Part of a small language model's weights.
Size: 3 heads of 32, MLP 512 SwiGLU.
Training: a variant of Muon for these matrices, 136M tokens, 9133 steps.
Each number is 128 + 24 x the weight over the matrix's rms, rounded and kept within 0 to 255. Layers, rows and columns count from 0. Numbers have three digits each.

# layer 2 MLP down (transposed), 512x128, rms 0.0235, rows 238-274, columns 0-127
132130141132123139127134133131125133117126121130124138124127115126132136110126125132124128118138127134128117117134125128112124118123140120129129135121139142129131137122121134133119120139137131123121128132125133129129121128124128108122126131136117148137123136117119147130109141129134123118113120127146121133122117123120123135148132129135148128126121129131137139127114147129134136131131
144153115132108119106084121164092116075148124095121122136172148121101124117082124153126159175108131112136147130111061120131088158069134097133085134154084127143083149099154116137155131109088088127110136116105175142113091173141112104149215127136179111132146131095100096152122130154118102122122095149136113089124097131178131148150112061135121098112170135171127088155116123099145172134144
138117136121134112123145108120111116143103121124134135113139117129132140156162114126137116145157089121115158092092141132134132124130143129127134136115109108134140113140126115117122124120131107124143122129125129127140100115142103138121118136119126102149122135124135146150120125137102103106131147118135133124121132133151111134135110139125110140118142116124137116118105115128131139127124
108125125154144080129122152135169119119094068119102140136118125137176125148127129133137109103144128139120159098118122145136123101108168133134129123158137155126095118130140145141113123120087162074150115156130154124112100096124134096139109133118147153119115135100138108077129142115134097116129180161125141160102108147135112131147084137141131140137148147126099152180107126107165123128090
133165123150148106115100143116132088125100109102070163132153100109131119128121165123125114118114127101171119137120137117171148122168165132110133104170075125141141137126129136128127125077126127124163101150140149129093123078162108170149138121114143165132089138116146109151131118115116196151142182145160152181072127123126147109134092087127140104149091134120143077155139120122160120164101
120067131127133124103181127130178110071151168133138083138133143192127151114136128103166089171071119151177094101152184070089188102067143118149120158157136144120094113133141207150119116146090099111152102164171134092041084148131121085109111147182109113156128114137093162159115135124155068152157109125154130123138096059141098085112140168145095178140127082157101125099167129102140070107105
148158116156151123174055149082139124123153118158110123117160101178142127130087147104134117116157145120125135135114144050157112175134176180136131141103124157099110069138102117132111144130081199126120199155066120073129105098138183109169088118188151126205128157148111113155127151098065086132161147121101125113136076181103105106063164203109136132145099107117127149099120152164152119094134
130137168138120107074114127086120118119162123140099147163099135144053135095109134057192153102131158156094184128165140115157143142124167094070104126160159208112146137097144151082161088100156154140096160071146090127109152112126172151144137152128137141149156083082146153189062133118133106134132103090101133186111145140192104089124175155148110136168117144148059145100119134123146143133138
127120194113164120191144127087089116180092085129130200138138129112141148131105107134158140172168128140114154126150123110069054128125120056118090097143126162098150088113088099129137104105158090092099130127129090108115126123163107100104139169100137151131129139124157129116102139119129125115121156148085109180105124094150135103119150107100130190141167110112151122129097108117139115153136
137092118118133111117154131106125088150122125114149140157194085143163137138106146128101139134143111119150124159121152141099085137163151107166165173139140131166079130140144154100181131107048147143095155123090121194145096075109131125100140132125159096145102156106133136135108156135116123104117124122110090110173125133127128144139126097139106176153103114128097113133167175128197144111133
135129131125126129129129129126130126136124128128126125134129128122125128130131127131127126128129127123129125130125128125127128127135132129130131127131127129134126128125128129128126126131127127129125129127127124126123129124130129131127128128130129126130126131131129128131129127128128131129130132128129131125130130133129128128128124128129124126133126129123131124129128129133127131130129
119075131131156120165188066137152178129115133128118119098174119109073148192147168108110167158122137122135124121111147131136172122123091164132181162102108122108140123070172129106126097115138109127125075112170151113181096118175134067082131155160073104146130155177141138062107138138113144175098106073131140141127091112207087182142129122193096127086148134139052119090149134130161166138106
139126135103125112141146148131156069221164108107170151130114128195149120138157110087135078084149113118129116138159143068127109172114158209151162130111195136124129117142144121118120144098157131125122098130167095117162114108075155128127138099107112102158147144175121151177162129143140166105101081117131119141147102134085080111161204138147085158142095169085149132124165116116098140161153
149109114137108125104116136120119144135126135107120136123123129127121110125132140131120108138119124136136136140119159094112113135129124118138148121131122139135140109134127117136137136117155102130126095104143129126141144134125149138136115124114132112140113121119114141107131119122145153119120147133118130126151106121109131132107134152107126114124127117134121122104148111132145134137137
123126134125128129128131124132133126124127122134125128124135121127124126124123126122131127126123132123132131122131132130132132124131123130124130124132126128124131129128126123129129122128131130125124131130130130131128130127138131128126126127129130129128129130131126128124127124126128126128128131130131129128125129125131129128129134128128126125124132125128129130124122126129127128130131
128128129134119130136129130135125136125128127123125131129132126127131136135127131142124123117128125123125133124121125132131132132130125132130130131124121138122131131132134124122134128131130129130131129132116124125131137140133124125131130118129123134134134121136132129124119130123128131129128131133132132126123122135134133122130136123126125132125131126134128135119110133128136136135130
115115137133142130116125116099126173119152158129149126164130103168138125164110136127103122169159100176122112140171128144117157127117122132138165139128101122102143139133132157105103143097163104139093126126135121123115135136137136088136137123099116147137104119113119168118122124151126119101167080116076141139093140116148148153143118132126161143129113092112119123109122111139117131106134
132142123127134141130137123136132125124127121134133119138130124129135138133126115132131123134122123124124119126119123125122138133134128126119128137125126123136126132126126129134120117126127125123132124126134126129124125132128129123121126134124129126135139135132127128127131120129125129121124135134134122126122130137126130128128128130127132132124121125131122122119133136125133121122130
145125171185121155132125159123139129124168146140073108115102142141170121175147092123123128081150112136136095130142081097139094166181188142110125158146140083156113127099105117087162121131129112140139152147151119103126125114095105144111146147098125128116165122115096150105097136117116135155165115110122164156165112117111117139096142095161105090122104138113125133127097166149158111157153
129133125118150117148127131143102125107140117109148113122140144134119125121149144114148102117135133141131146123126125133139137142127122125146125142142143128160168151134139128126128138117149101124122137116104145131135121138117118132151127131120131108120136128122132141127137101111126124133106115152149110114130135157135121130132126166116129131140119116143107131134110114123108122129154
127128127126132129126127131130129130125127126129123131129128128129128128128129125128125126128121130126127123127128125130129128130129125129129130127128126128130126126126131126127125129131128128126128129128128128126129127128129133129131127130130133128127130131129129130128129124131129130135131130128129133128128129126128129129130124126131129125132127130129128127131132126131129131128127
053171150104141153141074074125185119194081182168160121179099081114113089164183118085109153110087125126110202077061118156077047160133117098147183150133105121107140101190140086150114161155079109173100089173141102199153131097131115122130151095155129071134149143093171124047138056174079154111136112216092156145160151130143156122097052124179129050076123173156096165185133106069071114144096
095157180118146096133162110098127083169133130139130123135130120126153169127174120134124171124148163135084091109147106144152133165148137104115122158088135084149124111133096126154103105137132102107142122131148084148122130164136115104127128154100155102161111179107142097119115126128110148138096101087108123129145132143168123148145135114114131108112118133137156137123094147146151172128125
137126142121139117132144146146138116112138109142138115118140135132129127124138157122124128110118130131129126134112121121128130139126127115137125155113120128128136139127116124130131125134129100145113122130142131140125134116123133134143117142119136124120127136146128140130110119128123140116124126133133125120115139127120122134130123131135133141119109120127128134126122145150127127137144
127128130129123127127121124130128128121130130127123131130126128133133129130124131129131128124132128131128128132131130126126115125129129128125131125123126118130126125127127129130132126129130124123130125129127130125127131129130121123123129124126129121129127127122127128126134131122129128129131128120128129135127129129132128125125122128132133125128125129131129130125126135126129135126130
137119137111130154137125134128131135137109126122144131126132117114137139130112118144128126136123120130128128111115125133108141094126120139128129133133099124114143121116132135125122120134126131129131133124120138128122136138114139144116140124126108134132115123135134131135122129134123130139121125110133143121130117123118144122108154128151126135126124138128114129131119129132114140124123
162142119093105160153155128121081114145164137133149127102164072088115160102136172108114134110118126099085105124114085112140128142130137065137101151087132108105159081109121135107134187170161116161115137109142125088113138107100162151110145124124133093149134129099139170143160098158157144071158080170095117137110132085143086113186113119181134138094147141175110184067124124132139125112123
131130125128128127128127127123129129130130128128133129124131126125129129131132125127128130128129128127129128127122122126127127130127128132124129129127125135126128130128132128123127128130130129126127125127130126128127129129125127128128126129124128128121126129130129127134125130130129122127130134132129122129132131129129128129128132126129126130124126131128129128127133126125120131125127
120131161178111117074125115170204059088127134162163126161139160178154101128161113097106161112129172094107140076161167108136231119171157109108137131109110138163126160117138148119146065134105093144099134127131115174099128172099162127105153120132108180124090118139112083101155159157106147119156105003148143147158169069186127102074185119145182150158085140128101034112168127123159172132127
130115133129112147128117133105114150139134113140130122134114112122126121118149124121137118151127152115141099107130121116159150129109135123122148116114150126100117132153122130130148145173105125115141119122137136116137145100100115140128130134133104135133123127129089130112119137163141119148121125121119127138129133098131129144124144132113130141137105143140125140149130122127086121112118
128126125127130127125127132120128127136124128126132127127136130135133123130124126131123128130128131124121128124128128130126129122132125131130123130129131131126128126132121132130125132132132132123131129133124133126127136125125126129134130130125135127127124136120129133125127126133130125134124124133126130128131127129128127130127131123129129124133128126129130125130127132129123118126127
115095137137098141137113130091149071083111114115159117096079183128114134155130122141153154185139155125092136080150068121142121094085093125140071127124123128113151139097098081138114077122097145077095151134158141152154135123129112107173168122109184092196132130171123141111156136119181121145164129108174166176078140100137123117112120094182134156081182085101102101157056132139107138121160
129132132128116124124134134132127119122133129134132137132127128130129127128124132127133129116128132130127126138120127137127131134125126129123125126129123125120130130124126128127124123131131123129128129122134127127133123130118124123130128128129125122124122124138131131126125131126125129133122131141128127129129130132123127125127124132122131133127122131127125125132126127135124134135136
127131125133124121128132130132138131121137135126132125130133129127122125131123131119127128128137128127129127132119130128132125124122127131131122134123136131122128123125128132124127129128128131133129123132132125123134129124124128129126128126126133129129125131134131123128131126127124127125130130126121131125130129125123127124124124138123126135131126127129127129131133127131128133131128
125141127133180151091157157123090169133168119104130161134128166154127121142118104179137111169114130171148116149131086156116079104086118124184132125116101126152113154121094148124182157099106134136096130082101145120077156105118125211116082127128138170127097099091123141087151117087125116182093130139163143137108115154071114113142147142111101224166123151142157157137122099139098159134154
117139112128112170151146156182185120122143147172158138115088118111165079097111096176173110093139064177118149116150128108074161114135134142114100100102127127075136121090093130131194132140138180146167139074154109150136132120140154111137151087172093167097072173211091042130137129139080126134141110083100153119134153137079158150164096139133121148173102061139122126042154148142158097119112
126069126116138110163116132124128116107128123098144113102103147151149123151105134167153134065134106109148125167135120071153134141142116146123151114166161165134117117098091120119092137132159125107117115135127133116168120135109153127152153126103123063104125158168136117130091189137115108097169139149074065101163161125065180152158150116151121087113152123126145097151150096129104104119148
# layer 2 MLP gate, 512x128, rms 0.103, rows 239-274, columns 0-127
197160183112128089085155101152145133118125131105137117135092121102132103097077082138136084155151142105087125138128158117090123151151139108109201168130125121131159108076089178136141139168066122124140123107147112173089163126104145107141148160131120132101090159128155119140167148089095193168179176108116126142100135110167182134110150176122166171132180150117115130131112105129104150122157
129148143113115132124142129114118107126138135131133110137139108138146137114137112137132137109148125153113148112119169142139127137158161134134110143112107128125139142107121142134124115135122119132128150125123126140135115135143131136115122140132152128122134147127130147116109117141107120098120136131123118107123137141147115132134113130112109126112117136119121130156135128137150125128110
170111121093126143146118111110126133147142153161120137126136108143114115138147146123113145131130117124162110139162152096130144173157122115121134125090097094126143131132150098127112133135109087148149148123129147130138118156113144138089138126124130141142156129143134104152121127165154125132120150132108121144121096102105147151076160111133117119117089124122113112093150117128112148111152
124089121127144122147167189133114159172089165121186092137126155110117103125159163106123136114112120129108158104110094104130142172149120131151139132110162138116157095109125165120149124106190107086122139116082153121111119152132147132112107129102069124107113092125138135128131171135119113086121147162113106179135138116129159186112154138133083144121097112149150129083073103116075112145118
134137052136116090145163143181093149163117139113077138151105137152166164118100142164170198164201138122091103140116145120173131202156127158161180152085083134120129152120111130176108119183067173112134120128119171219060073151189168138153160125116092085135148138096136136085108080117129137158125162167095206167064075160136129107137105126142126143119119128096068079141121094167191090142107
138104136129141125135126104100124101108130159133118083121096108160148151113121110137215132079137157108107126147180136165140154162119172157126136169104084119089139123138148130134117144190113161175168157155120149145111148115161146145067153135138120145166174079151095139130087120080161093140153130078088133101142097186119105161101170177131119105128105140101115106134124177131151151104151
101159111170201130209099081068154098116110142093144062172079134165164161155086162095126158128165115164158130128128097135174118111169181178072183143111097155129155169044121135060108094106095087167134156093135072157145125140120145149149155148132135190179129110100115129120123119122122155135173122146143084133141105140142107115127145122179076092158087110145051159110164125112196176121147
134156160133178090141182155146106129169087159088130170163120139161152114129118078119139164149111136181100136120184121162134076157142127110128107134163099130115175098129146110103125135107112087119116136140115094088130126122109103080137137136060144107148126152135139130092118101130094159121094119097153120167118103134152131131106168120111141130124096134116107105130156112126092092142098
129139148133150123136122106141117129099146113151102117091123133152106126107123112154117154158158138142159116124136121090115156142119108160113107131121108112079154122063161076113114153124095143121121167122135121105119150105121118137159131094136122098115146125146111094135168091142155079131130143095104149181102146129150082105141164156142118071116127161099116148114101137129127128143138
123126131123130127128130127124124126132128133129127132127127131124125131125127130122129133130130127130126128128129123130127129130130122129128127129126131123133133128123127129131132127126127132131130127125124128128130125130129130132129130124128126127120127126123132127125130129132125130127127131124127123130124130127126124128128130131125126126123128127130125130130128131122128123125128
079093147111070104170110133138110194140149163143188090135200023164128155124081132141168148142101121126122168072170131104144092168126182114100190058113092126068077146088151095155070141135125096074065086105148130158070172100172073090141146073119158211034120130165177195083142129149146114107132096096124150107100160126103186109153128120096117105182192164106134126120119136165171153129152
129089191126117147135142155165114093151133143047116105125139136129094153154156145094112144052104173116171114147074146060152164147124099105097135180167187140129122084155161132113142092131125142105078105175114147127055112150193166145142159116127159140103160111111110140127122148116144151109138133148129124185151068144137168135128102153106133142120128140133158112087119082137059128145185
120133131116128121137132120143141122106144117126141122130119139127157130125119110136143121117123120126131132125124105161143132125124125134120116132142138120113126143135126135119128123140134163131107145142127134127128117136129134127134123129149108119118140131134144109131125131146111124118126116105136124122128137136169141108151131138146140133134123135135137129124131142125139127133118
126120130127124127130127126128129125130126129131126126126127126126123127127131130126128125124125133127132126126127125128132129125116127128128129127129129126119126123130128130131129122132130127129126128127125126127126126131130129131127124127130129127131131131128128125129125133129128130128132131125122123126126125132128127128131127124125130126128126126132133129126124124130120131124131
130132131132131129123124138131125124124128134132134134129140131123129125123135130136129126128131129131133124130134133129133122129137125130132127122121131124135120128121126131127118126135122131130130124127131132120132133133126124125130135124138122128127122128137130130121124134131135131132128134128125127130133135125121128129127133120123118129123124134130124126136141132132138130126127
130143125117119110125119132137148102097132153082095150103108129132136138130132154140138123105129105109147135111108119103137125129167141104098101132119135118134122123124106111130123115158096126100130119153125110135106137132147111146126158115152138138135099148107123064128151134117132148164108158150161149119165130146117156129149150126074120144150109178125139145095116132139134144120145
133125136125120121125123136126124134139125136123130137123132132130127124119139132120133127121127125134128134142128139120129117116127129133136133125129132130131125126127127120126127122127128127127136119128121128119124128134127127125131127124128127120119125119125124132129129130121128129133138126126131133126126127128140129132134127134135128122123131137131129135127138118132118123127132
136130141151150121107131112120159135107114130166133129164121087138124111136131110099136102164119127128137172142103144111127143153122181111120140152107099128126108112135152118084153162110137134152088160156049077153114139160066153162112121085093119152141125144138159120131130123109108117126129150141154153156102101137109129161095148138134121093151135103161131107140128104154112117108150
120112123090160110140130146160109118117145132116147100132132155138107138131126102092132117138120144142128117107130136135119119153130110141129124139132124119129151143143126151124122132132129123136131125116128127138157129117109129130135115130127124107119111128112121150132134126119152137152106128115124115132124125135112136125119137147134154146139107135149135119149116136128127115136151
129126127130128123128128127128130129126127132130135128130128127125125128130130131126126129127126127129128129123131127125126128128126126124129130128130129126128126128129127124128132127129128130128128132128127129128127128131128124127129131124126126127126128124130129126128128130128129129126126124128127124125130127126128130125128132129126128128127126129128129131126129130130127128131128
153125124096171095111151159137063081095161128035108168139134132185137143192175147073137115147142138168152076191138185115145137108133168134136118192164114105161059131145120120108161172175091151124140173118074202088134159128091116118134172159097122128145115134161123126229135202147179114191122110092187162186122075140103102121091209081073116206128109097084118102042135205124123098129148
145172120129150149159134101162077149091154151111115126139139100117126108136155129120132121156149140145084171163139148130134149132143130115123144110175107155126158104116135088176137114191122121110125119150149135092108157116090118108124128122154119145122103150145124085145135122119116122122126076153122146135136137141138154109124138121125136152150132146110108129117112121145101111143106
123117130130128113140128146146127106124134105141132120126149133127127127123131145125126129104124133135126127130115128125138131139136123115141126138118118116118133142136125121122134131130122095128111122126131128139133130117123121116130123124125135126131133133137126125135120115130125137135120126133127131129130118122117127124130128132134134136127110137133125127126128135132122130134121
126127125125130125128129132131127126129129129131131124125125130122125123127130127124123124132131128124122128131124128128129129131129130131131126133130127134131123131131128128125121130127126127131128133129128128132129130124130129132131131128130128133131131131129127123132121130130130129130127130136128121125126127129129130129129137132128125127132130128128129125132136121123124130128130
144129124135118122141124119127141127131130125111129134125108118117134135122121136137126129152125127133125127134124117111124125114142130123129127132142111134120131132123133123140127115118123129141142123138142114130134126124127135134117137130127130123152130118133115125133124128145113132123138130127115132130138129127126146123117146121154126130130128133109136125105110111124128133125134
103138101172098148126195104134160135080156137115148161160175157104139112132178123150124111099141164144086140181149106130162169120119145182119149141149145167158128120080116078155112102170103177138055124142135139130134101087139126147097143136148124125146107100125146157127119167131120109131188106111150173192140118111066145138144126141147096134111147162132110109136178166131129124143107
128130127129124132130129129126129126131130130128129126127130127127129132133131125134130124130124127129127129127125127127123131128128128127127127130129129125127129128128131128126131133128129129129129127130126128126130130131122127124127125132128129126125124124130126131133130128130130125131124120125130130135130128126128127129127129127130124128126130133125129127122127127128128128129128
065134102160159180158110117166130055110153104096129163129189113106111048104143127133113140171143077151179110146150173138105138053091104084130146104101104110111106063144166108094123134138084180113142122100143198126128155170199129133129084123111150053063142136115153141208069170133133102104173131171082085131091139137111117118126114130120181104084187126163112085129152124128159129112100
144140133134109136147111105133110129131132128137133124158113145135150140110120131114130118108104097144123142120134142141100136142138130131134111133137119129142119139121116129129125140124123130102115139131118113144115118133116134140129132147120106123123134145119126147136125116121126116107112104131129141112137124140128120106120114117130112110143107134124121114130140140146139130142112
127126126125130124129123123131130132131123128125126133129121129132132125129123121132129132124126125126126132119126127130131128130129131127129119129128123128130127130125126132126127130128126130130125121127127129127125127125131139128130130125134125132131126128127127121124125130128131129132129136128132128126125130129136124134127126124126128124121124127129133129130128129125126125123125
185075179154150127163149165101154107123126133116168156133126102176080153146125095139122129152160149114088137150163133126147157142074131131168128147154161121099084128102126106099114122108078167130112097112160156126152120138136170118101170140129162136145152147197160128158154179144124090123163160082092117116152106108087147101077121107132065127074133083152097107133094145044142156103161
128131128128129122132132133128128132131126118124128130133132130129135121130132133130133132127120130125129135132121127122123127129126121126135126130127122129122132125131132126120125123126133126126122126124128131124127132126125122128132123121123125128121126129135130125131126128134129128132126133132137122120127127136126119126123135133135123136123130122125132122136124132134131133134131
126124132126137129130126132132128132126130130126131127120133131124132128130130121130125137126132127128117130129126131129129130126127128128127127130125131124128133124129129128127131128131126130127128125123125126127127134132135119124133130126130128132123126130123130128126136134127129133132126128125128134130127128130128134136123127127126131130129125132135131132131124131134129122127127
113153157123144156149154139140132144161157154125091132117153129099119148161127170130103113122101114121142078108156104114126171042085129137175118117147147143096118098136109168131148082103140107107148141135130107131133143136189079122154134146164109083105143103097136098160145160148148147102140087161118086115163127128058152138160137172135088107131172103114135098073129166150098126109183
106095121112167139148126111047144150165151151118128101110155151147072127151117107116103134140077156081150117170146104118170098165116128101129132147168143147175147152113182126097151154115160113149105115163117124106111140139112083110143095109115154113119157097182183229136099108125136150111082180058142129108208032109153094124146060098160073100112128194163147077149107100111113151150076
145094138134148126125115144147133138136120119135131096103080122143162148137104118161135117113107114133114107143129129074148136135132157131146121135117164162105121083140074097146134123110128141141128114127143130139140122114128113107151172117126125124114102133133122141162125127115114145122142124183086107124119126124088163142137149090154086104146130145118129111119111104115100139123140
# layer 2 MLP up, 512x128, rms 0.0986, rows 239-274, columns 0-127
101058113131135094134099108146121164131123093162172145128154157130128158105102140101109144136098152148136138105075077144194132119127116168146121139102104084164112114147167142173116112087226167170133099147138138137205090029129131112101095129163095159137113092162093161111140124149115096099160112134135149151137163094119143133165119114131100125086102115099154161092147158114121109220099
136110107136168115121103113122140154123119129120124124120116144114113143147142148119135113128125130094131113127106078107122128139092098109146125111137141141137133120166143121113125107114141131138137089152127132113142128118106124108137129125127100138163145104134132117127168148112133124146148127105112148153138113122132110111130145126135140136145132133122140138127116129121111152134134
099140123146129098102134123151132139106121110098142119132117137120151131128110122139158106124116129134091148110103105156138123076110131148138131142154164167127111129128110159127146123119148159104102103137121115117125143104133113118158121128132121115120104116109124154116132126094121119116139095122151134110125168147129123112180102152137120143137152111130140143161118131143139115149108
113115121127142156122074051107140124107176091115106135113157121108101108136114085106100118153130129163160084122140139094133144068128110127101106115152101121142125147108121132102112153129101130118154128127149130132099141123150105134136102157148160112131111127124130164118127110105125157101103083092130151092130158111097128097174077110128142162106141171103128122198145118168152122121140
087141119220118152102146084150152191093142092116084128202105154105092120076142111108054156152166141129070169148108169147147085142165131179129078163129084068127095092070102081064154093134103211070149154097097128127104187095107138141173172089102122124141072080051151084146143140096128180175116128151122132120115119159162128114155106156175102120091067132151060118104183143129134085109135
097154127126100127106135137172122136129125116107175152144182155062119090147111108143056115161105083157146137098104112091105110074122077113120143104140168126166137122099110138112119132069178105121095117119149117127144121171115097107180105097106097108094107137126165118132157130153118147114103099172190133141099178064127158119169094074116138154145162145097144165135124100152100153127161
143109145103144138104079172129140131098101150160123181105156119123101145150156125182111116134119089101172126158156161110089168146077116054130109098115169098134070117134103117166081143143144116112111126134098161125127115159100083134116073130122143071087091142167123118140165138121144137111076165154112127148138091119137138181127100109102158179141152191171191096102114139146152112077125
123111107123098150127092093137148137090141124194107099095143157094093125116109161089110103132166136078137134119088134082113153109120108122164151126089158133155106185128106164144143111120162166121144106098103115180149129119150155166136110151158130122123132110143118142160145147143175116128171123135102134109128163133138119141125097132154100125146154122110115157145115163139169157141144
133108102104128102105113151113133119141117142105129133166135112143147103139150157109133099102088143090113154146110118161122132135161133096156169145132129152150104130176110188096165100130139123158131103132121103128134102152089174121101125172107136131142120155122143172120116163120104170117118136124154125094156140130116178120091106108110131176129113106162162103131149126091144108094124
132128128129131128128127127127131123125126124130131126127129127129135126133127129133126125128128128127128129127125131124127128125132134128131128126129125130129128124128130128127126130129128124127129126129129131128128132122125125126128131132129128133136126129131125133127129125123128127130125123131127132127132129127128131126126126124128127131136130130127131126129126127133128129129130
105097136073149122153161074074165130172111083123134154117119099060082237144162194103135095152157211103098092152077083077074099177144104207163150168082126134149047152100089044138133118127137096162153099062129159168093158098180115105179132173096080217173167101154173148146103135131153148138112137139191130095095112125096222164118121128094129132128162080129111118110099147093068145167097
115114141134121069175119115143088165152120151157086112111076113093072152143153143129104128104132144118139074137163079079137137113117144149082165166077105121110119092106140128091111129172124143174144150114133130183080133138137149090154097110085125146115152149110122117121122154136104072151133144157082145113090114130162177099095121184149063203151170157154102131099152057118087146091127
117134126112133123143127121143135119111150116127144121125127141124154130121113108133146127117126115131134124122131104171143138121128130134120112133143145122117124146133126138119132112135137166127103154151119136124124116140125126120134125126151105122117141127138140117128121135149118122112124116106136129120121134142170138110149131133148140134135124127141131120121130146134135126130118
130133129129129127131128126126124124126133131125127128131131127125129130124130126125124128129124126130124133130128127130128130127137131129131127126128126124132127128126124123129129129130132130129129128128124133130128128132125125126126130128128130131134133130132125135131131121132125131132125133128134131125130131130123122124128133132125126129125132130129130124131127128125126126127123
127125122126120126129131130132124130118124125125112123128123132130126141131126126129125124125131121125120127126117126129120129137132118122124123131123123132127129135135125126116126119125136120132137131140122113132135125126134123127133129127129123135121138128132125121128119129132131131129132129129133128119120122128128134125127136134123130130124119130134130131115123126126129139130128
142127134143142105135143098104131141147121133134152114159130116150103124149136124135105125146117165143110102121139148150115135124099105126135130152141129121102131138141153138129103117093144129142129144106117102103139132159107153120121129127109112106142131131138158156140119144140130134096165101130101086111096143139148127147098115129171152115124133079119126123141126093120132119114106
132132122131130135127128124132126121125133120138134119125125138122136132130123125131130128126114135117122121121126124135120136131137129124125127133123125119125133126133126132141131134131131133127121137125135130130130126124121121133117121132126129135135130139131124123129130123133127125118119124129130126134129137126119132125127128131125128138129126124122127125131117131131131130133127
138135159144134159152133106148127149132210139116116218110083146138159181147137129140160090085118095140176170099205123097149118151152146134117114188168129117116146105164142096101132124128117150111150145130138108157123162133093111112120118107138120116101116093117144138119121128147128107107116091100109143130133128156121131096116094134103155147131120105135095160119091167156142117119180
150134130137124090120131153157153121146146136131124150134126119129121134132140120132132161121140132124133120130134122116128120125138125123132128138117121095120120128141122144137111109152114123147154120112135138141138138122146158120118130103123138121099110146135127117134118166145130132153138130144116133142126138124099141144161120141120131130116118138134111117106130148125116128131128
126128131128129130128128128126128128125129128129127132128129127131128128131130130128126127129122128130127124127127129129126129130125124128128130131131125125127124127127129125128131128130129129127128126128128128125128129128128129132130127129129133130126126126129125128125131126129128132131127130127126129130125130128129128126132127128126126130131128130123131126132131125131131130130127
104130099176074124134099088091180185128142183131132083128116189128147162132111058105133146092126171071090119060107086175156101155126106164115136120139105164054205160154092109143158105152111139129136099133137111199123139159175178158113125103156137091158145136095179140043150056062090145094128138128046113083143135153146130101192097173187143080113154144175120165178112045175134126127140
120095152159107098104173153117160098176122117139155141139137153154132143090141154135106160101120147099128087110100120137133138129146150117139142154082158094157092131139104186117123120078135135134124109112118120158105108141154116117146123147103154135123100113128101119106133141103121152145126149107115114117146123114116125148144110133134110105095094108121117123150127160121170136116156
136128123120122107144126134134139121125131101133139126125140126132126125119129152120123140113122124126119128128119130116133124137124134113145125139117113124125120148136123129120121115131130110133126125125129127140120135121129121114129127111129136123113130127143127123135116136126128136138127140156124126125118112117135130134131127128146127141123110134130124122116124127131123135127124
129133131132125126125125126128127135127128129118134133124127127129133128132125129130131132123128131130127127128130127133126123124134121127127131124126132120132127129123123130128129130132129134131129123131128128128128127127129128127129134130134123127129122129129128133125133125124122126128131130128129133133131130128130128129128122125131130128125126127126126133126127132123134132127131
118137125126142145132149127124111132114134130120127144125131141121124129133127139143126138137128129131123131124141123131130111121138127122116120125130117128112121135125138133148117116135135116125129133126149110126147143125127131151124129119141131126140129133126123121138130149141126114135134134134113128129141142138114122141118134107136137127143117114118123128117122146128125126110141
125114145114156077125094136092121163175100088126117097090098150125164129146064121137141141158122111144154098082110136131119085146125107156162076099155137133131123181091134154096116122149154140131129146118118135097141130177167144060138129155106049125121139141133123096125104138100136163151108156150128121063155157149166145114120105115136134128134147138174153150153101137116158134152174
128126127127131131126126125132125127126129128129132133133126133129125126126131130125126127124127130126130131129131128130125125126129127131130131122128126132127127130128126123130127128127130123127129128128126131131121129128132131130126129121129122130131130128128130130125127126128127129127131135129129132124126127132127127133129125129131129134125132126128129125128126130124128125131133
148140106124070106120121134106107102128157088069166140129109132125153044228107158102197097105093072199179164156112086122166147065110157126210152098050144089131120092144136156122082128137134149084094107117166137081085121103132164121075077111149132132092111128131122105179126230111130094125165082123074088120142100134134148131139160075121160069115221102097087111111203170189172194136151
145138137134111140149115105133111127132130130131131124159117143138152143110120132114123119106109093149125149115133146140095135144138137133130113135134116133148117137127119130128128138120128130100119142139116117143108120134126134137126131140121110122120130145120127147137122122116123116108118099132130144112138120144128113109118114115127112110147108131128121114130136149151141131149109
126129120127133122129127126127128130123128124130127129135123125129128132131126124126136126129121126130130131127132126123128122126129129129124125127131122128127127124126129121124126131125130126122131135117133126131124116128128131125129129127129126128123133129131123120131127127126125134123132131127127122128121133128129127132125133133130135127127129129129128127122129128135129133124127
118133107148106091118102089109126102098146084080158132194103108133088160154165100161062106119148131174115174102131126161103106119109145126136163128115131125159071128127073088103097160085140128129121167112161135117114096139072119136101146107109109115115164121162150116165123152149166108098096138116179083111120180082094114124103122099184090120121145166165104115132094198088131130072146
124129129129125123129131132134128127129124122127127130129130134125134122132136132130131129123122132125129133135120126127123129126129120131136130128128123122124133129131129127120127127129134127128121123127131122121130129124121117123131126122124126128126125128134127125131130127133128129128125127124135126126130129135119121125124140131132126137123129125125128123135120129133128133137131
128127131128132126131129127131129130120130132127130132119136129119126127129133121127129130122128125124116129127129130133124132128126137127125122131124125125125131123125125131126131128134127134128133125124125126126126134128136121125129130126130130128128130137126131133124136131129126129133135125125128131129134127131126132132122129130135126124127121132134128129131129129131129126121127
124115119162118105090199107138145145084124081123154085153157156160114101061162141095145134102093221101100140136098100135073148117145113117140180133148069158133131081147186107111127104098149117158169116122104108082149105139130091166120082167089131183160139126146156141107158160132084133167144159124123083141122093130143135158136115147136123167135109204158133113149132112105158116148127
158075168110129091102129120064141192149095138163171108149153125136084149148096131110150145130105162079168089126107109156166113115133147153127144104167133151144139123159171103103134179128131116167090140151130121068163166145132121113132114118171111066119168094194162181131113077111126158123123200093132163103185079084120102133096080104146077091101128188170116091129054120088084150157124
153104140143143140127129139152141129145109126133108098108074130146162146135114122153147133120121115119105107142118106075142133132138167135147133127118182159115144094136072114129130126134137130138121115122121122146140121109151115121153180111107112137116117146129128141160124144108111138121138134168095106127114094130101157138137151087150082114135116137113135099128110120117104148139139